From a checkpoint of a small transformer trained on Wikipedia: RMSNorm before each block, embeddings untied during training.
Each number is 128 + 32 x the weight over its row's rms, rounded and kept within 0 to 255. Layers, rows and columns count from 0. The size above them is the row's rms in percent of the matrix's.

# layer 13 MLP up, 704x256, rms 0.187, rows 295-306, columns 0-255
size [ 94 105  92 103 105  95  94  99  95 105  99 104]
[[122  93 174  92 145 161 144 113 130 185 142 222 152 148 126 141 108 128 102 117 103 126 101 177 119 142 172 103 101 153 156 167 137 120  92 142  98 161 158 135 161 132 154  95 132 132 215 181 190 132 119 168 154 178 158 122 125 124 125  70  87 116 115 142 147 203 120  93 200 100 130 136  96 195 183  89 155 145  75 123 148 179 106 162 150 209  83 147 132 127 128 142 100 169 149 116  64 145 111 100 142 163 142 130  88 103 102 140 116 144 166 141 126 120 134 136 144  58 143  82  90 120 143 159 127 146 183  87  69 179 173 101 117  71  86 136 105 163 155 103 170 143 168 101 140 105 129 134 151 146 148 137 167 154 151  60 122 185 127  88 106 162 156  95 119  84  95 146 166 156 120 147 119  95  88 146 131 169 169 154  87  81 140 187 129 147 133 138 163  66 145 154  96 163 154  86  73 170 112  82 125  96 142 127 120 113  97 108 126 118 127 109 135  66  75 126 165  86 102 180 129 189  68 122 132 134 101 112 125 128 157 170  79  88 129 159 113 157 153 111 100 135 131 156 132 157 142 152 191  86 107 140 125 142  75 125]
 [102 159 105 139  97 153 128 157 120 117 197 202 124 123 108 156  84  87 151 126 132 147 116 138 114 133 169  80 141  87  91 120 144 166 119 149 131 125  79 152 162 140  80 131 105 171 156 122 108 111 111  97 205 114  72 170 127  87 111 123 137 109 113 107 113 116  95 135 118 148 117  84 134 147 111  56 163 110 151  81  97  93 104 152  97  73 173 231 168 133 163 151 178 109 168 160  75 120 127  86 136 104 160 199  77 149 181 161 130 131 135 204 186 117  82 118  88  93 116 119 154 115 121 129 173 148 107  85 147 140 105 124 101 114 137 112 112 141  93 108 122 129  74  53 151 122 138 118 110 197  95 140 158 136  81 136 171 102  69 119 126 136 148 164 121 137  91 139 161 183  67 128 164 137 144 164 179 151 124 160 144 127 170 154 156 143 127 119 147 142  86 126 105 153  92 136 153  87 119 165  95 108  92 156 141 136 121 139 200 179 136 155  95 106  99 143 161 194 126 160 143  88 130 156 145 134 119 165 142 141  99 113 144  96 121 140 120 174  51 126 232 126 157 116 158  82 126 108 152 105 163 133 168 115  57  79]
 [132  95 171 109 121 153  92  97 109  75  91 145 127 100 125 100 118 131  51 105 134 125 133 156 160 127 131 183 142 169 146 133 104  64  78  51  61 146 122  85 125 125 140 120 179 116 117 109 164 200  98  71  84 156  85 170 163 171 153 127 168 117 127 137 135 102 187 167 123 139 185 154 167 136 144 153 148 113 120 132 116 199 112 104 209 124 133  90  67 112 135 123 174 126  90 142 174 140 100 150 109 109 121 148  69 180  66 121 141 103 147 172 163 130 155 132 129  59 141  78 126 137 124 111 144 136 137 147  99  83 130 127  87 158 152 124  95  98 101 158 105 180  92 188 164 107  60 174 148 162 104 146 115 154 173  91 169 154 164 156  70 111 182 121 117 159 137 117  88 128 155  90  91 167 129  91 141 177  91 144 138  99 101 163 108 153 119 156 116 166 105 130 129 133  70  85  96 151 144 121 182  95 186 141 149 104  62 103 139 141  72  93 178 108 121 111 119 125 118  70 113 114 191 128 131 123 120 144 114 118 136 109 116  85 124 112 111 178 125 106 119 175 109  84  89 156 189 120 126 175 108 143 133 101  77 176]
 [145 156 163 139 175  98 201 155 111 114  67 116 103 142 160 185 224 126 122 116 133 139  76 140 155 109 176 124 112 158 145 112  96 146 158 144 138  67 125 120 122 142 112 160  95 192 102 168  89  94 118 110 149 126 154 156 141 144 164 134 124 125 152 171 173 187 170 133 149 160 176 105 139 163 162 203 122 161 108  99 123 122 154  65 192 154 104 164 126 109 173 169  98 175 105  95 127  95 170 106  73 152 154 115 179 101  84 149  65 108 130 191 150 160 158  97 138 144 120 193 157 107  94 162 104  76 134  83 121 130 154 102 134 113 129 114 148 137 171 113  55 164 114 142 170 116 113  87 138 174 127  98 119  85 162 125  85 153 163 109 195 145  94 100  96 140 105 115 198 130 150 124 147 106 156 115 155 114 170 138 122 122 118 130 124 170 149 151 157 115 147 151 117 149  92 160 111 188 101 173 127 120 131 193 170  65 171 146 106 106 212 137 106 122 160 149 209 109 125 107  96 122 116 125 141 149  77 182 122 118 147 120 140 166 149  62  99 124 126 114 128 114 127 167 143 143 124 138 163  71 151 139 165 167 171 173]
 [ 92 118 116 155 139  56 175 125 139 102 126 146 122 160 129 120 117 133  98 151 128  85 139 100 158 226 154 126 160 141 145 124 108 204  79  95 129 211 123 153 161 184 165  92 102 112 150 197 113 132  82  99 166 118 166  95 141 148 116  85  80  99 142 167 170 207  69 113 123 137 151 133 153 140 121  98 136 110 119 208 102 135 123 178  81 151 119 112 178 134 151  78  54 112 119  70 122 113 116  95 108 108 117 170 163 117 103 144 147  86 101  99  91 121 125 108 154 130 112 191 126 113 101 118 119 129 189 138 123 118 174 138  89 118 114 104 172 142 123 143 119 113 140 110 119 102 149 174 122 108 120  69 109 115 142 102  90  60 123 146  93  72  90 136 200 148 110  86 153  98 115 125 125  73 126 103 148 152 138  65 121  79 127 169 153 140 134 107 154 130 131 135 144  97 111  86 186 150  83  92 153 175 138 169 153 161 120  18  71  96 144 136 171 141 124  75 138  96 164 101 111 120 105 124 121 136 130  99 132 109  58 144  92 123 152 136  99 200 139 113 137 108  86 162 137 100  94 115 146 108 150 148  86  56 118 126]
 [154 139 119  94 132 118 151 143 162  70 167 119  98  98 135 144  93 170 125  92 169 141 116 109 124 121 147 158 125 126  84 140 122 154 132  88 123 123 172 128 127 100 176 132  91  84 115 151 121 102 124 156 185  92 116 103 165 147  80 143  39 105 141 175 125 131  99 148 110 185  87  97 145 146 137 105 104 179  87 142 174  67 149 114 138  84 126 118 151 117 107  85 100 172 124 157 121 125 117 203 156 170 191 203 100 190  48 200  99 114 171 181 138 135 174 163 170 119 110 111 160 136 158 119 141 102 103 141 111 150 180 125 169 138 142 116 107 131 101 159 143 144  95 147 100 119 126 144 122 162 156  71 120 115  72 149 139 119  84  90 143 175 176 134 118 103 127  98 176 146 145 138 175 184 160  88 119 167 144  85 143 143 104  98 172 132 147 130 176 103  94 153  82 199  97  96 103  68  94 152  79 119 140 117 170 115 111 177 113 128 169 183 199 143 148  91 155 152  94 145 153 168 100 165  96 101  97 109 180 162 173 109 100  54 127 127 183  85 163 139  90 127 109 127 159 119  94 151 117 183  80 117  82 123 114 122]
 [113  85 107 146 175 103 152 124 139 154 141  87 118 140 106 130 145 124 129 110 154 142 191 147 154 105 117 131 160 168 128 106 149  79 148  87 159 196 123 129 113 165 155  96 102 156 182 144 135 143 137 118 165 161 206  74 210 132 128 157 145 150  90  43 151 103 164 179  69 184 119  68 168 147 187 152 108 190  81 132 105 101 119 120 114 109 151 130 133 113 155  69 133 167 132  84 151 113 193 100 130 111 142 149 109 136 154 116 128 127 104 121 149 186 151 215  63 116  84 158 149 127  87  77 170 160 106 140 179 103 158 121 118 115  82 108 145  51 149 119 167 134 147 140 113 151 185 114 114 140 125 138 159 149 114  92 123  67 122 124 104 160 183 144 101 155 105  96 146 150 120 131 140 128 110 151 178 112 111 118 156 112 152  80  73 121 139  74 119 163 143 135 133 154 114  26 166 110 148 110  81 128 125 113 136 154 105  81 103  95 144 103  85 107 132 106 135 145 122  85 136 188 136  89  89 184 134 138  88 141 121 160 184 163 203 118 131 136 147  81 186 130  80 136  93 102  86 135 159 169 171 139 132  92 115 109]
 [112 103 126 174 107 185 112 108  64 172 107 157  71  65  88 131  78  64 139 160 169 110 151 148 116  73 110 140 193 180 150 105 120 127 106 134  71 102  82 122 151 145  64 178  61 107 151 117 137 117 115 117 152 113 240 120 113 123 168 158  78 194  96 145 137 116  97 151 121 133  94 139  87 194  84 196  98 130 144  96 142 153 118 155 146 132 152 167 104 134 139 129 177 149  95 112 134 131 149 147 144 132 115 119 160  68 165  89 119 110 186 125 170 121 122 114 193 115 144  96 131  99 118 142 115 169 155 102 143  79 135 144 128 148  78 140  85 115 145  82  87 136  81 113  80 130 118 158 169 134 181 103 116  62 109 172  76 161 139 177 174 122 201 111 146  93 157 106  74 117 157  92  82 108 104 109 121  88 131 191 161 133 158 162 129 117 137 130 137 159 106 169 116 101 102 100 113  92 136 169 130 178  81 123 120 131  97 133 139 142 153 116 117 143 145 160 131  77 196  91  95 131  89 157 144 110 131 104 109  70 117 133 169 146 112 141 103 160 125  96 130 116  88  97 193  89 179  88 171 119 133  99 152 128 146 129]
 [ 82 103 169 128 132  99  67 127  90 131 116 191 145 148 171 127 131 197 153 175 127 104 127 181  99  93 159 200 146  63 107 105 134 141 146 173 152 107 161 207 169 143 125 103 119  59 193  95  87 111 115 111  69 144 144  98 124 157 182 111 129 137 151  70 177 148 185 123 168 147 186 109 134 163 183  98 114 150  74 104 128 134 111 126 101  93 117 133  51 148  97 136 121 146  97 162 109 134 176 140  65 115  96 150 151 186 161  24  69 126 132 132 180 123 150 118 130 160 169 134 106 101 134 108 100  79 119 131 120 128 116  89 171 144 115 106 144 126 153 117 156 133 143  78  93 153 123 165  47 129 177 184 114 169 111  96 157 126 145 104 169 123 147  69 132  92 139 135 153  99 131 118 148 139 191 135 117  92 102 146  71 125 111 154 143  93 165 125 106 128 116 139 139 106 177  91 106 129 101  87 193 137 102 139 143 185  46 126 109 153 104 160 137 189 161 100  70 123 124 132 120  95 140 153  76 144 143 204 115 115 106 148 131 150  87 142  86  77 121  99 131 120 120 124 114 126 152 117 125 116 155 135 120 124 119 146]
 [ 60 160 123 118  76 122  77 123 146 165 141  94  69 158 164 154 114  97 143 145 170  84 103 157 155 132 110 191 120 197 103  93 150 128 159 166 113 146 159  94 116 128 187 118 114  75 125 133  89  53 135 123 149  86 109 147 129 109 113  90 124 121 129 185 126 154 102 124  92 137 127 117 117 168 129  83  85 123  83 137 141 163 128 108  71  68 108  76 110  88 173 136 121 108 144 151 137 103 106  99 135 172 175 132 128 111 145 131  93 103 108 182 100  95 137 122  79 116 124 149 108  85 215 100 144 135  97 110 117 120 213 113 200  82  94 112 114 123 147 110 189  83  75 143 113 125 125 103 153 158 121  99  98 145 122 130 155 100 127 132 135 170 156 131 172  91 127 101 164  73 123 103  61 138 120 156 116  78 165  86 107  97 171  99 169 105  94  55  51 124 101  92  44 205 120 124 159 126 117 104 124 124 140 149 161 102  63 117 118 140  99 112 102 117  84 141  94 142 114 109 123  90 164 101 117 183 100 113 109 127 162  35 165 137 134 163 161 117 122 184 107 130  99 110 146 117 110 134  92  80 121 148 163 142 136  81]
 [156 114 136 161  73 167 166 122 154  95 130 147 148 144 134 157 123 154  72 151 156 146  85  93 153 113 129 133 107 126 166 126  88  88 121 109 191 149 129  81 102 147 178 158 141  75 129 172 178 113 142  82 102  93  86 157 125 129 137 142 190  84 160 121 132 121 132  87 149 119 104 114 124  92 111 147 105 149 142 154  90  77 120 105 141 137 178 109  91  56  92 143 154  92 120 155 121 118  61 156 121 174  80 124  80  97  87 100 107 151 140  57 128 139 139 139 132 168 104 148 145 132 180 116 133  63 178  66 129 132 157 129 109 166 116 148 137  96 119 130 128 151 146 154 111 148 116 129 185 111 184  70 133 143 196 171 142 104  57 143 121 133 123 180 114 189 138  79 125 138 168  80 182  92 147 126 152 197 153 105  87 148 140  80  88 199 137 113 129 136 114 112 184 150 117 116 119 139 137 127  92 101 150 149 144 174 120 143  88 144 125  84 107 123 210 108 119  85 133 185  99 162 151  87 108 101 151 113  77 172  66 110 151  59 124 113 114  56 118 183  89 162 142 200 196 114 122 149 161 153 151 126 140 114  96 148]
 [114 138 144 147 123 127  88 197 137 133 141  91 153 124 144 112 179 154 111 158 189 151 115 156 144 124 190 102 131  93 120 102 156 133 134 157 148  68 161 186 128 123 128 123 132 152 111  87 135 169 104 176 164  90 114 133 114  84 106 169 175 148 152 116 140 113 134 181  94 193 130 124  78 103  75 134 148 159 188 111  73 142 165 178 120 136 131  43  73 157 119 146 134 110 103 153 145  85 105 103 117 163 120 182 109 119 157  64  45 183  90  98 162 127 130 114 124 143 102 189 134 105 181 102 160 181 153  96 136 114  95  82 131  86 131 164 161 138  90  44  86 108  74 130 170 135 173 126 139 163  92  84 155  91 159 123 106 107  75 168 163 135  79  82 131  70  93 116 156 131 144 141 154 100 132 113  90 134 132 117 120 144 127 129 180 141 156 106 110 120 117 184 129 100 129 152 176 189  81 124 119 117 128 106 175 116 136 142  84  97 115 163 172 162 147  97  86  80 117 143  90  67 178 140  81 158 119  85 157 136 173 103  92 105 105 137 110 112 114 157 122 155  75 124  65  85 151 105 118 169  94 124  93  79 115  89]]